config = dict(
    n_layer=10,
    d_model=192,
    n_head=3,
    n_kv_head=3,
    d_mlp=576,
    norm='layernorm',
    rope_base=10000.0,
    qk_norm=False,
    attn_scale=0.177,
    tie_embeddings=False,
    init_std_qkv=0.0361,
    lr=0.00579,
    batch_tokens=65536,
    seq_len=1024,
    steps=3180,
)
Each number is 128 + 24 x the weight over its row's rms, rounded and kept within 0 to 255. Layers, rows and columns count from 0. Numbers have three digits each. The size before them is the row's rms in percent of the matrix's.

# q: layer 5 attention query, 96x192, rms 0.114, rows 35-63, columns 0-191
# k: layer 5 attention key, 96x192, rms 0.121, rows 35-63, columns 0-191
# v: layer 5 attention value, 96x192, rms 0.113, rows 32-38, columns 0-191
# o: layer 5 attention output (transposed), 96x192, rms 0.102, rows 32-38, columns 0-191
q35 076:098111096150133114084093153116094136137126119129075112097140095162085129100109177105103130116128136118127154119155134128129102146123092139132169129151136169121123148120144135111116127118115110135135126154150100092108130149124093173174152125115075132126140078125154145106139094170096172124158106121116137169127144099129090099152137117116129118169072145139124173119102127152152159141159134132160133116165161141092134147115186142131165127109119144149135138151089120147095145126154111141114170166149136117119137172081113120121115141169101116166132149116130110116168084137100151161
k35 057:117094155114123168140107125134120142136117121122126121126151139151149126141108115114165079146114157126112151103115106125177154114167139129147111164106149101118104092129101123117075171073139166118123084106123125137100131149157146103104116152109159121073079147133109102146056112141124108125127135091152138162103149154137094154120083098148158125081108139113149103132143161104099113112158131121131149152122133090150102121160131109114162160171156087143097084149169149131159118158111135093140117112125148116123079141147105127124129124154135117130109078157134109117096101121154101141
q36 086:113133124140147142078097145119084105147109107132084118097114103148127093141130161123107154123123144117142143145161167088116066166137072109113165109155125126122120139121153115112118119102118101136132141166143116169089110161143129138157144133110071149127113109121142158133134134155104169129108149144091138147159101112155142105173114084145105149126084133135142150128099136149141166146117161142162157128180161107095157149118102133126183137100122124141108137184094086117064102134139146126140132140141134084112120129141130136149109170127102138137105155126109088144160132092125122136
k36 070:148112127082116159143123139125134140167120123098146096162110129133138156156091140122112120147144130158185118098120102155162169098125126140108088099115095134131145142130057155157106143121135138140196140093141124142107167109140086139164100134106185107099114133115145107115093130108131097148179107129161127152115156151139119166095090113115132097116084098126153101163138138143129099131135097127108124124130130132191138119134171101133137138150125121132145133089138146140141109153129122108100116079098122134117123129099150114071140111129136142115144071167127127098128077147140151109
q37 077:148113111097151141122137124129163158119132158149149113137148110122140118153131112100115154140122146129112087139117144152134136101132114101120153122114151119136132107093183163143117116120120153118120096142140167126154128096115145102100171161079147121173136163130095150145150147140157098132161058117167093107092105143195101098158133161143157142064179133152130096118137141108084120129117082153122085128107137098121111120157128139150136164137091178125124146076134122119144153145141122139115116108111111073127145129158107156140144152159145119089125141118180135160121135106110130141
k37 064:101099117120144130144144116127092105116106136107119126133118139107134067132118148115097128110114101111118093142141133125102049137132130141133108097113123182114107131126150127157145080128168122143152105099141152112110145136148131103114090140141136154156126085103133148163172121131117150142103173085103092145109123094114124106142116124158127100157155149120092092133116076131144162077089136139094134101145086183112135118106069147069144101127156131114125176139144131165127093137164185128112113111138142119088149140109138135095132134132134123083135134134098111125119159104145151112
q38 080:155120162126135146132144089139164097123155146114143146141143152102100129131146100122149131098115145136111141129132068173120138142139163129140117166099137114087123122159142181149105138122160148113128154097155123101128129097151152077101099137124136093116157138116102115146219090137114067089103134086118120128111096126150139124161119090108135120118187145135134130143186116135104133108130139139150111147112116074153131105153139082108136103139117106130099124149112130186164123131100122113157080105121135108102134128138116138144147141113144086137164108105128103132099171155134151131
k38 076:132139125167145140158114141144125153136101122108135140114146103086141134125120136169100141114091170110173116139161179119158085149138134127139160108169133133158116144154119153117168090119132091136125160134139202092098180098086170088138128104152104162157156126102151140155159134130109162147125150180097102112120108119130098134131152162075123096171138112123099152088125122117135172075133083136127130100164146165142138105118146114130111131098107103081146146118118113109141102104162114168131109129103140134135141125138152086122099138127120133104121150119108146119112110121138102134
q39 091:155127138098113130154136119116168146119109136167158115153142125112151154149126131120125152144142116138131105157092146104120123162122087116149150138171145085111159145109188155186123162138121145120162120137150172083148112154122131114087140145115126115144155141113137105124112141134161112112134069090164074094109123121159094115169145178155142137052133132161119093130119113124076107123091107130144111151115108116097103105164105148139099155143158148140150101130125112121101175156134129143135130134087093112129151137135112131118149157158125108092143138119169134115115114096093089117
k39 079:072108105111125158094161131108126177124117152136137125110110126114133101098112131094123164127129112115087126096100110161094098126134108158142117126112141132112120142102136101157156089176150147127152095102124120179141145175116120084128114152114126138147144103166113126156107104130116102119130136085114144162162123124109130113130133105164134114186149137127146065127071123100170146125149169186078109127160154146090138140139118137110137109151150172132129183120116104155156134143140160142144098137173136122077105098126131130120148104148129128145114118115136152131119188128154153119
q40 083:114151147130119177124092133178082126141121138109135119105108137128133096090115126167096134129102132178147141091136107128129124108121144144120105112110133150121113134128141079105105082082135108110103161179131094108133112088144127157107074129112160149144126088138118184080137141141077146127147163178120130148190153120117139121079105108111134113194133107097140184166110146111177138123128145123109169133127119147119157135106137102129140116141141089153118146116147113118132103101144119131100127108116120163154122135087125107146120099144120132167134079138088124132150133141107118123
k40 080:114137126121078106114111103121162079150167155093129080173122123099158090145108114107110120130103163176141132137106095092129123141104103078144132116111140127102147142163112119126138174163098165177127155161153141166161121125146105093149117148105126106105137155136111105091126121115166109116136098147124115158109116136152170131137138117108101125105091064097124144117118151100069126104133116139118151146125155127104116124141137112102107136150120136147118083143143098101166127073157149145103124138100089110142134125135056134143116106127138105105112110136116117089122143099130087124
q41 090:120129140128144129113112124138112144154136118125101122107119100100108132122147137142095118125152154130090136103071110139111135150096143165097084164144104138101115140168081098096139144130147135112105140127080181130092125156173173160127129066098105152119123091118153182116171135127210123131123159156126137143151162153110129101097123109132088111129123121161131131092116157111127140151122156109126144161174134103140102110088115160116113101124080146121110150132140113132118110144110100137128148068151106145128142151120163126155128125074127115141143150149087125148106137105162145148
k41 081:115126142102102114098120159110126121134117141115143152124173141123111103091138151154162139100113118144141061103135123149150094120133108126138128160127135129113126095125146114118150120113155143135159151115175128163150148142118110124174125173093129165117159152151131118152188105152067149125165127116124125125123119148115109143139161155130118107117119108089126124125166057131119156078130152123097125104153116128127130122168114114049138141104088136130105117151112111107081107103166158114133139107122123108105138122106115163118125085159120163088126122092140140135122183068105153099
q42 122:175107148107153131126126116111162112103115103158122165092155120097138127156116097086131102117097088124133124179140112120176131158150113143117148110154145092142114105106197182132104142148128122114134132090124146088120143135119129105106201160146137111157161140092108127175159150145154135115112117099139092126112079100140099087121138089121163154112157127164098105136162134151150121135122149131146103122097098121083128136130096098115105112105131118100141150114110173162137142111117106153144120123097132140131127122108124134133167139155113117138159131084131141103150155154072093118
k42 099:113098174140144149116187132154138136151113101148148122108132146089108132125132083107121120165121150137160162183108167138133101131125173163148146148139129146132149123123143104116154124123119110136151104129146131147132136116108125099155163116159099162128155087141202111119157144126144144149109094143147164142168145112084113114087135110144107168115102144123122124084119103152095152143135136172146155121147144113170149121135081155116122125109118099100125122102137192160125099131114150117110101089112162116088136137152158168095113165119152095161080102129116127134142124100169124117
q43 116:162132143080103090098142158101159130135125099146115159111117123117147112106153106145087110152092085133141089114105109107160154084117136153096107140142135102134147138102179109113150147134153157108122145119145115107125092112143132109096145106125130151167130130154115150121142124111103125140166155139071094140192112144125106112104131114136135157160138111118145163157179150158177126132105132148155083131124105126086123162120109108162144143125156141143113095171121159119153163107127109166124143110107085159148113151100141138171176111148110131128166118121103148113166127123087082124
k43 112:168138102116170147147098127158151142164102106158113146140090137097129144155121129094118175099133122127108183136117149138153171140081127118131141104138117100139103130115170155131123144129140136106094122129091119109118120153133092141084143129149149118116164127084103131127103125138165109146136150164116142117128112080163143100121098061146153141132154109164146130164120130158134121133133112100171114116089103140107145142123161078145095155116157150128160108078129119152140139156125068105123158156143125135130089124117128135147135104107120143125121092134105144118144060191128096162
q44 122:138112103089135173138124116112116074124086126087110146095105138135121107119129106122108112130124128157154109093122172128138138148178151104158143164118094111130188066132133114124157121104134126146096119133130129105155098159139180159113144128139122089151129136133142171100172121157116111151119113109113149134153118134115153130150127115140132114124156130156094165106119138121184135110108138135128142135132124135130137138169139108117152150173172150145125122132110171131145116125119111149188086139116146138081120170092101133140190140166096158109159106077146140164132090119099092127
k44 125:150118112174161093162135117160091121157096110128154148101103169127139134134167117123121098104131172111126131109133141149110130154159182135128119139100106130120140070159193145128131130115124109136106081145124177094139137154171140166115106127135116126151168156098089130146107123134134161149102111099107146109119144125105140125136100114098116135135121114146128160122113095147161133135165124124107135159130104171133096145222156119100116122139152149150148117094134119133115142130105106156144153175100124119130125096117165133136145101151091132106129106158139108109161107193103135102
q45 131:144155158141111118157174141103118101117126155109130121136122111152123148149107126129132123154144168122121120139073102104136183102138140137111160158119105159118132170152107090148126144081137129115118129108108110138142141137135126121178088120141140133159124099128085120128156143092096109130154103133094105093092110106133111136123113105169104102120077141162141136115175131139152150128132152150144111163097095116140144129135158124175160113078171147095162093151180118133122151090132122166109152141132100067111103137161095152146120128133154101146164082093166142141119099111128137096
k45 131:106149127112097156137129136137127135151101119109147135091133092117150126147149121173147103106176141104116158123106101104121167116141117138130143106139119147157168163137141122109130130095134150074079141126164122108125159132136151162172092145148138112153088137129138136123203154134121126162155121114134136120103162137108073148138101151148143107129140125126103129130111092111172127123140093157124085151099140118132139131123101128175121096130109138118108114148173083129144149119107120114121129108107167066093178176130143163103102172097135115130144136143161179096177096129133110141
q46 133:139119126115188100132146121155122107122072127180142117106133145113178094136137130131098141135154168114126094162155169124131168128105179118133129176136134132117168117084116126135106112121104130126166107106120096121181114126122142154169087135101119117148123135131141100101144109094158094162118138154112094139131092142141124144128137109142116137145143113114133148130158117087166089141136125134119105119172107124094100139124151128136124152104128096077061159184077132130111150119130129124140114122093136121119098157158080157170138102135110115167132133104109083122160093144120118147
k46 136:137155156076184121169118100139146137204110163167094110154155140133137136156124102119078153123124151118147095149140115144135106128147159125101129165110123149136118127130129108126107151119125122123182129111121128135150090085127138181141090110106142131096143136111153117155091140137132112170133114081075163121136102110123098100101105159157107156117142129128143119153065125123111162158149103141117115095146086138136105154150112131128108145117149164093118115104113105126128130075121115129152151151092129136139112076153114139139080132114153133149129181136125156151131118116136125181
q47 133:085100120158159165127122091088144102138156125126126154140127138138127095124153120140155090194142168146103105189108139116129145139182135143144152125125083126141134086121161080112101189115144090092125072132148141141121110172099119131101183147128116126133129164088123114131141116145142118126101145149115152100096118194127117135135088115135124119099181124156118139115126132164135121084120170126137135146112112194142086128128151139119136156115124115122131116076149133142147132112127095093150134130126114149088145124145156115096130116128098121108130137096141128161098144116148115115
k47 128:133116100124103128136147141099101153129134175119133169133092100104131123097152132120118107139178136131119144145088167050134167134152153074155121126159167176122107141129164174101125119142133120154171116135121128135156112147159124127126132130115164118139147115119096111063166166138100129155143164132117167103106171157129110147130112153132144131124139117117108084112121112143158110156139112102128128190143102106132126149142146143075114107146160106088120114097139133129094102120111116148159079131132128138101135071143157130114105118131115135124118138111098151127143151149059113107
q48 130:147127089090135087157112147102118120108135119088135144107115101135140126126117126157130128114105117107121122150127154140103117141166071114141147160159104134137116135115129132104133137121134115180116134111150076115131110153109158106133172150124150141121138087123076132106142161142100133119102137124108122135162131113116109167126125129112085157092062148114131116141164151104131147119122113134153138104094157159138108095154111138126100083109047169116158090130143121119177111098107117140141105115104087140125140202084090125132105137125152207117119125146138136111155149115123122103
k48 134:141100137153099151121141126129111122128144136084083122183077125155166150121118145144178115153105095088150111105109102133132143161126102097085150163076107085140121110146133170139131132152126135100134112136118071122160157136126152141130134117117136139160157116159134094139120141149147145135163093121133124158119168121104117161130144159079063116121092119139107114124124129130147143147126147093105134117094122179140111126157123158097096122139089101133147148116080135118127086085172141132140140151124129132113107173110131141162140085135102134091105116110183127099137113136108089115
q49 122:144146128135188127169112153182060131142093165126121124109127134116145144159068108167138156111162121120152142112131135138124153158157173094156096116169144097116135116118138159129111146105170162167090113120131119107125123138136147112130132122077130114095129158116094084102116113122119083106132099099108172113110124155126127132141175163136145122107156139108097137092152116103111153096111153109136121157146116070137116104143101137130123050121100142132156129132122153101121116123143113152147109128146118117166150127160154157135096099099114135115116167129101088113152134115119149129
k49 122:127123140088172168136164110163119122160132109120135124102082134092181133126150144151089167104086122158193123131103120155119162124122145147131142093119084107136124154067142112103113153142111145146117144104106114133101142138114167161148110118116116122127130128092176095141096107140096136152160059098091180097133134142137118129133151136090098105149132124149133136118119115128139157080132140154135121134100113074128163117116087142164116094105112137094143136110140094167163114140163130159119121150131135104083133170139137126109125131149122118165111136123141140113167094129140115130
q50 133:147113154142119127116107113109092092111084101151136076142144120131085216178165117115151121131129119128126128107141151129153115128145112118124141104157118129150132107122141110149160145085121096106140090098160114118114135137151135073150073128121118140160140054109144170101171099133161126138112169118124130148158101159127134131158153102112118111092122100094159092108148154144090093112137144150112116152088124130108137159122158121141103175130125128120128142097109123124115123126123172155169138129138136119135095098123128139159120141120134064131107122126133154172135162165124149104
k50 131:142102145127107147094155125165092118131102121184130110119144138163147131143108100165152152130103101122089167113131090145160060137148106084144152137129096163118109137112089118124142132143168096087120150173173162114104121161134106134122139108126132098148162121168128126118183140119172106102107194077087153104126118153101107123132112131131123127112141096084140104064139137145116109157122133113140097140164141122120135138142116101136124117137124152126138139114120153132105129116080159157114125090139110120166103136157108132137121129135134114126111122154182155104139089121127153171
q51 132:120157174156129104143141135154093124093122132131121110138119086103147172031144120138144136126108124191123115109148129132138113152144144150092107096124135117091132166078158114104157104177099156091134143118149159146117111175110154130141127145132090130142104151154136156121136130132142130148116180131121131121122091084105074126121113115140160117150130097122141103187120119111128150104123101093078157140105117104131085148136165145130138112161165112130148155147093112129101130152136113129112123153137103184117115133136134154127126133092097179162127120122161141140141128114105134106
k51 127:109144129135138119149130138110137102105141097137140092146158159085139132094076109144112141133119143122128142136160139121133117136109139166103128134146099125122143132120168112114115095180145156126105160113171111139139120157092123139152169115119099075132131088159131185142127115098094139152148154120117127091145138098120106094149139097139137182158114105120098113157111153151122129083145101107081150099186096138160054139107097104144157158157137130117136071134116084104096109176147167123120119137102110137113106112117092128146132168142146127163124101128140131126118146094142153114
q52 126:068117136103145099131119153130099141083124109139095104095109112100138123161144103110118115099135105172152152167129100157078131127127148112107114113163141123112134170110077122134148118158113152131107146159147129097109130132138123127112116173065119125155119126127115145171158160102101106146134179144138174104142106169123173130109143161152128134125095102124163146163120136136127171155128118168120094105100122146091136142084166148123087137158144103151125108143099125148122135131166143145121095101105164145117113147139128123145150118070161133107111161076103123111122125134124133182
k52 127:105162095109140132175116121149114061106177115135085135155117160099145143145147132152123150111135140105099102136151106151096146077107101118158141092156164131144151124141092124132120124154141142124139142192145149120126173111123146117121151143125124087106117146116142145146101137112148139142119133080137173111115116119100083126110135127130128135091105117168202155143125125122134133161118121118110118109099105145107134122117165119105139145102109152118121104079104157140146183125151142159083129103090139155103090116133124148176177079117145154127153130094095134148142099115114150101
q53 132:134112133130136116151139082151123147149105117142124131121113162154119120103188125115131145139108147101136111110163091108150147138147146085113089143125129159108145114196153153123131141152110103102093168082144138090107125156130123115142120122125119122133130158103136122091057153073124132082119144145099100120127149130106135119157086167130147121136086095124160127087111115137146144127112126168085157104131161100175134103140167155112155149084089123105147125125147130169162136107131116166131126105137112150182140159136125152165099132132094145159095126085148131137101157138130099145
k53 131:111130080117081146166186105138134094122109135109129137148106160108101138112106123130121146138155098132136104118099128102125138151142135106141140162126164112115111196164154093173135085135121130114114129114135123116095126123151139120116144140129118182123153164128166121149093113093119139138120140101122096106085143144088148122195086132141120116160122107095115106135124147109131184079159116148095147123135142090149131176124122138111134123097138143110138113154147153119151118075123146073102130092137113144151140128080130132166130141129103124147149176132125126150187149111157147168
q54 135:149127120152131139149128103110130125139097171129118118151165143090147077106119078144122124133150091131113113085118127104106072130100084109109168128159132136132131125172138135109144118095155134133140128150109136159093177138100155161138149139187154133096101133116123107135150166154118140129100098098142136147112075102091168162128127140132147150178111093154135149129163113108122122122103143155079081092148148132131138189083147121126107169124161086142124132121130123145115119196123109107150123127097144158166140153125129129127156138116094116106104106131149121130117165111121135157
k54 142:151146148182127140188082135135107103132098128126137112155182126103126070116142100089147152099129109115137133089127095116101104107113127104143116169155174162144139122155161110123142102169158141122101102165142166138161087154109154103110091125118112141111120134141112092143137120140107142125127115122153084126148094125149155128082149121157178134142154147138113158143098129104102128121117142159111086100096146132106140129127111116085176146116099101137160089106123133121132125140132093093153169074110093134153128118127163130120116110104135147144096116101148153162112125154124141085
q55 128:137096101144169134130102106121154138135134131099136159107108126121094170124144102092089143128133117116154123082109130137130119104115131082109145137134157127094141109159112158106150115107123087133125093150134148139150083095112083162153103126153115135121147100102130149111102100134067103123129120145143126133129138128103092130141109150155164154168115122075159158138157146094106141142132136135124104204083112127135169122114129135097122100139101122142175122162109127127123145117129149152179139174160119119086112142179149141157106132076135131130122169135119157141160163091112112175
k55 126:125117127138128121100126101114128122172125125104153152139142137099122130127148171133115148149135108151125182082082125160115086158126125109158174123124116108123147128097094161139151120091106114083124136157149108119138113075152066137141152156116099107130137121132154111142098102107081130147126136091105077132119074122154111130111143087134111153152097139115149130104130122136161144123114132155130092154131126147155130128134113152082110147165093148174159074128140106124163161089127154150113162140124106091109133163148091089138154089127086145160119142138159079113152138108113114112
q56 127:108121124143095118101142129087148169181145128144123109105117137086149109153155148123103159125089135136152120093113090122153144079168121153090110109096148182145132151130122149082135137090115121101130132154157090125122078133110146115114116100081122116111136145135114084123138117096066166115184116147156099096096133143090121134179116104107122155135115082152166109170127099169088116130133154136154097112114098140116136090106148127103145182117151145161108134115151110095132138112118123131113107145135108118130110110154138113136123127146155103134119139135120134109174117145180127142
k56 130:144146102164107149161143132101127133177123133130118140150154100104107174132163172147108173156134072133125112070119138126137142116164101100138156082109151120131127176109142131114117117090121161160124128138146081130101149102116099080118141088117093087122104077155134129161122136128137121116151148150131111129130145163123103149130115140152157134113131152122137144128102127114103112112133115083130125121117103070099147093099144148090154157126109123170099109128134142121121128108075185147136136110099155173138165147138156158109102115179127111152120114111150129114160102113117100172
q57 130:085095091108138153115085134074123138156177128133138098126129127141092131113133160084111089144104097120127131087135136130127127107153124145147142130141114152140091186161135167087136124110164144191167115108133148139102097141125177150131113109098161087094125145197139142142109116137148139122150112145105127152148143135119110153170161149069114137157148130162122121098115112116166157127125146147112161153153109143107117088117157103109130136130146151111150178134162106161121163116093111107142126127094130107132125156117109137141115124057132147122130127139160120097126120130092104122
k57 132:110119103148155159170111129141144125157138132136109130127136121135101125040118126095114150152150113159126134123115142149089140129136126139180113095126103132114124184155117123108135090124092160129146064101142098109154108158151119115091128134156117131129142089157116133133169122147131166151139135144111150144118147144143119109124142154145131067136105172122146145081084139163128153152139117173121146112130150157134105096148131135104118155080128123136105166129085125178107123133103107093159123174110132120141127168096091125159113139083098077116120103109132117080133104124114104114
q58 133:121123119150103120137133152115140132133118121094118138147122115130140125120127131145114152113129171081109119148142114143141160108139152122177116106148090142144135131071137147129155116125108128170118128107167141091148124141154117079142125107126115174113099144157098105177096197102105103135130113134096147140181104103121111101126138101161137083158087142162138128111146172163120127096131121126137119138155156103116126180112115120136102140145159184134126150100178129079124131119165144123120136103109146146180118171176111154154122178090135103125138116109085130123132135119091135076
k58 135:116130091139074121148133127156125125114132150101138143092113118150165126143164158141145144085147102149114090170125137114136118120135142138116121121111107104138101117115125104106133167162162145136123165098180109116104058107140148138081088129144168117127132189108113111154121152148135131121154118084132151146137136122118131131165164108137073080128127114168153141127128126088108123114135143192149138164157140083086123165104112116155151130141107104173126147107127118112075156104109154139141160159122125149104120180148119151139144130092141110133103135131128168137128130111103160088
q59 135:137147156112143147139097165073098148121119082102146120151121116134066160140155104089131153130169041140148091132102162083165118121139138108135127121092128130128128088131119102125133104098132095143128171125108128139101180140113147124121100130142149120123188086155077102161086118174092084111154120107155130116091126116132159146109167131114138126124126134134139115123157123162109099114139102129141162129150128176117113147121115133115103105120139150146130089132159148138110141116122164130171109122117123112088099117101107187118143117108143127158156113147107114128150143143125100126
k59 139:141141152129162142117123142157096079127113143113128106137114143130097140112151119128158130163153102194109154084172112134138157136141085121120134116125132111144162112139113092109128107131119117157100132142113125101142142149117116105099103125112114114149116177146084153113117129111151129102084105134121133144105135112135110177140131088087115146150146116122159120098114092145160079132089119148152167134151101139100127149117114127143083160115109172176171155212087091147118152127148118139152107098137107100124097160131161144096100121137130132146112134131141152113092108150161142073
q60 118:112131142154129193140143138130138127118117194173142149118126125086103144159178139119113109113137155129156101120131140149130085121162121129128129135122160112128116090127126149082119120119113109172102127098133126137133142136101128160154114150144148150119145091125105122124164126115114140073128138149143136104098170122143156147131127091092077125125102103156122082094081102136105139144151105086130106114113193110180139123122119121111139121151144130177126111136134132125161124126119105121109136124146103161127131110156155169145154133080143191178108158171123083154163102100128144149
k60 125:127117150156124150204139127140128125124145124141130158135153147135115137137149129125129157119144143130090184148105155126156108134109123171118160131115126106119099085111153169093156126089141081129112122091109120149127131150122115146109145169088098121104130120097120157154175120133124118105102118152149132104139143099130119188124120081085132136131087122100079088108089148106120161106143107097128093083105098116117170114145140149150114173122111149138111121176123118113141126083109119181098150107140111161109130103148166164148095139114131157151141096154156094147121106161141115115
q61 132:168130162125133157144116130101120113148158094113122120108092115138092108119100129115132164121104121093113157113109106177135115101147089137122099136111134132157156136134138139112109151148103160152117140160135115145119156145120124099122061118139164126144133143129144153118120168165149110151156136115132143167133158086121151142150132089144115112143120134152119094086127144136119118107135113131156103196110152135164139125115136162116142172133126157090118108122108155109094144148135166113106142130035161128133141144165165079130080112106086160115150167101110104153120118102114162177
k61 135:148125137093093111130095122122100139137136139125161154113176125172139093100131150129107140136136135149120149165100111155149120108137124107129113104112119134128185147145130147130104119154118108091094113119101172166134136105164135072129076133113153121102099139142133090136107163141145144128087150133123106152136127175108138148148122133130077115114175065184132149139121156134092134109169121084161132150104150142129109153089094147112139123104128147115108132140083146162097140174074130125094136168123127145079123165130133144157127148151159114126093124152155103137094159109104145138
q62 130:088114151110125130085180094144126129121132116114081146146122123139096153170045132128126144115131135099154129096124103099115126135135128142142104165122086161129141120155127114093144124086118126128139109107143116193097112121166115109114101186134144153104117132091134116092108136159147085141151137103132105111121118141127115136164166141104148138128137063165130080149098096157138113110126147118127145107139138129106104132189124142115119147117131136115138110133104133151114155142128078125142165163132154175146165148132127139123174136123175073182135101153102116150139137127131141140
k62 131:128121136171119080152153145125161098098128169138158094106132100132136095108103091101105207105133141098093095082149085100149122100141157093170161148103121128149114153138121125128139149095146137116104071144131158150105133095097118136130141186135144121141108096082134129126122095110122108098123172123129123118118173113124128149136147165113136092123111105140132130149121127137148131155129129112160155153118122164134141109149066137144141139152164124111116094155108109158127101139105141149165111115134135141139100164124183145111158140132111111175095095139080139123132126091120140108
q63 122:123105143136127168084157170130108131126172148167140181133132148139116113153161112125110137176123130110082131127109092118145134093107169080111133107170127116114120161140159131123116137107100144125132105143135149139103140095061134095137076123188106147146076118124092137119108134115125173125105143174095159105147135119119148095092160158148140125131159137145124096103141132148119123110087105134115131129132120128126111155146078139170119102116125143107099098136134114085178147085117103116111099159142073165139104130112164131118161083120126126180128134115145120141121121130124109133
k63 135:126132112142139089153136140127119133131124151137152140118080087149123090134125126104114119131136165147139129117110101115162152141109134106100154153189121112109126146141128103158136144127094118102146129118126097088145104124122156117116102156153167102120124127081127166111127109090149168114140174129125128138111128136189133135105176143100163123163157111153094135129150123103123124072126133107137102098137084098149135134103086195120172107112117142157165081139123142075128157084117115116116103157153137117161108136162119137134076106112146120077151183168116119110119113115115146134
v32 096:176150123126160119139131104140112158106069113090162178120156110103154138127162124127121188087132145153078126126152106132116107157148151090146093115160134139122130123159148171140121118149088108122127103108129098107114143120123162134120163125120161108118116139153120132116120107134175146112132117108115088116154101120113130138116137142127156128068112112125142102091148072106194100123132132093083121073130150179062108114141134146089107125127130101139135100163082135111125123117152154131155129115119118134107115100102149115085098129120169161120132122167138145149128148140123102124
o32 098:139126115146114126107106157133119120104174094133175082137115111149132136135097103113121110126149137117140114137114142174146165087112118170125127105103110121136141164119117110139114120168168163125153132109158129119167113113127090113150129110133160140152127131065124155142110133098105076130135111160141143137132079156129094127083130112121122112120151084101077170097122100164120146093152116105118063105122075137135111138163127100077128147100118121102120112148139144176114108117096143109154161129124140119118136115111130168163108130089135136143154128099084076103122111091156158151
v33 099:175167131109121117164107130166152091138135140162157103133112135147108127136129110107114079112127139153172151111159140155115121123136105115139153144111130118120144146131084142093163151138096139107173159175141172121110090143119126106123113086108153107147159141154113128131099117126157139124145095110101154149138132097143128080086087124180117107138086143130098114159128128167150143195129140171150112104127139123173129109110116110126189133102141124116170125139163142103142109143121117124089086156136136172152095126111140165129132152131136124158145104128117072136117159169148103108
o33 094:107141137113098146115142125130133157127140138086104126126147140073129101111135095107132128117137130117128137116103141096162183152157154080091117103116110135097182118138158127129147132123099061141118136113123100156127138124120134119113130093145074166118132136116172084089119129129128153073075123135134124114138097162103170109090158178107127159158105116160129135102117132132113150092143130126119152107118139120153125132137165156136123108118132137140149159129172094133099141081126154102104138140166186120114154186163113158152115103174087119119086139170124146123129127137134120144
v34 100:103114095168107125110129102059093169096126137117134087162132140118108152126139163112133168054122138164146105109144143116152120134116136102134128149120144136145173126118116147099104115097135108114139106134144154154098146156142177154154127115155147120152127128096087130144116172128173136118133140137099123127106113144077095146096120153108144111125163121119156139154192146112155133132153138103164147108151141119171104114146090153138132128159093134118126142149104195103120116099130119156098112170123154130143128136124166153138089110087111137134109134101150140127162162114130090080
o34 098:127111110080140095151121149150183165136129147125141123126159134137136117137153165112149078139122145124137165134131132108132160125092099167135147120091114163129133154103147099112131170118148123124136161107108148101110133111078088119159145106140125145121137157149148144145140135120123099149167116124146113105133131169170101124149115123090155144135128163150123118161148120088181157154149088080144127161140152110097106149130113078134127132146114101147153110139101125159105179101151128073131125111122134120156132163131082102113148106085096108137102065077141114123098126113097168144
v35 091:122137102105118093115163144136143148116123119124117128124179119094113150101112150150158154098142129133109118068110137138152095155129179119101166126147141118111129112133144121152076128170103134100159125163093099102155078144096139153121097163157165118104154156158119140095129125155099152111113097115104091142133122173142104088126130099097178120113147144153109090104137115123136134147130112136141155120081149139168084129117112153097143140093148128127118146132147145121159103109114108141118120118151164160148167108118168095115095083115105081123158106130108148152124083177127127102
o35 094:153149094109155114169134155139106141099140105138100145101119116123114116123112121119142093095112132167152099109202144129128089080133132140144127116129146080101098093116128116159112134113105141098111121133123136141107128143104102129125129113134130129132120145118139119168169107148095094159127144099158095100121068120079099135125152158146094117108140112130135157151122093213163105095143096114115123127122107117110069107106139073159072143171106125136165149131123164108097148079148133152139141105120163118136127095143113150165143120150121146120116129128147143118125096125107125086
v36 096:159142097128135150122113171130175143137143132097135118132111140135124130175127137091170105134119146130127114073127122103120131094138132111171168113144122140160150145087146065120164144161160141134149129093086162112126134136129142157160130102114144095165147069122096105092117136096164069129098118125133109149101111144124127146149112109116131165120140144116111152168079140141076134108107100154117102114075163109107125116143106124133105103130118110126126110129090077155123142162138143086108168138159152135094147104163138137146168126118138121160096155128140111122122135107154093170
o36 096:152095131090155147148116085115179141122133149190111179099137123149156156103158111081089113106135093145070088174124144102145102140130138135164114115130143141128092095174098123120124076157122117129114115097102148154151120147145161120146147114085109148124123177144113131119126118151147148090116154131122173098147129127163129115128156149144139120119113128142123135101106156111186120129148124149114144108145107143145173131159127099126110145146157147136139115149126115124177125123148118120191125184131152102140105134086126137145144123145111109136115152114099133159141189163113143109
v37 095:128096097088141176097106158152137144142128132114142146153114088133118111113119106160102123117187105122150131122151128140154105095152113126158149135092104121126152135137106160079164058143151105130154126165132085129145123109154153109147124112136140140141117112088139145166099073128117147143115074125161151146124165147151127092097129125107161110160141029151117157119148161130092118144083158110127136131142147117096079094113123077155133134114125144156116103142107148132107182132110148112119154100098128145112134150134105149118133140124097150110122123124150106115130126115133110140
o37 091:113150150104103115149121142088144124136111131135128113119103156165128119152109162139110135144152121153139119123140094109125104141112121146120103146144156147124116139153112075123143202067142078111143144092114164096131111128132168098107161100079117116087166126160130114128150137113164125185126134129113154140136099166129144135086131139136124149128127134093135111137106085125113104083139151128071122130143145143153126136126122182117155135089121159089150135092175151081120060150147136121129095133121103151093164122126131137173131122139128132153088128107136125145155142134146120067
v38 089:134118140074172128190187140102162062137147137119180110114152151114156172109145100123147097142112115142153126131093130098153150131120106095162111090115135101133105119084093101131116106129132099117078095133141149094129134149155084159136141146126162141153113131117159170153138069134156132165159130129123129166100119121116140146130130130105101171162126151158129120083135135114107134120152109143131120110105179101120124130120157119154096132114138097133139120096132133118113101131089131088141141148143119120122124127110156129120102120146197142162105118168130091131089126120139110147
o38 099:133123144093125137091128128186146119145130128122086096115138128146147123099119127201100154145141125139131138162143165143166188101135187127158140174118130154137121132182142137144137102107113128128140108165146128150149093140131172116156109104145119149105151142130170109112118123155154155115137133181131148122134105162139116119142130099186146143122134144118105140155136073133112165089145138169155114104129133121130158132156121103137113148126144156110137068153123100146138110162153127139157102137122129166151129114108085093081101155152098108112095113128141143170131122130105152074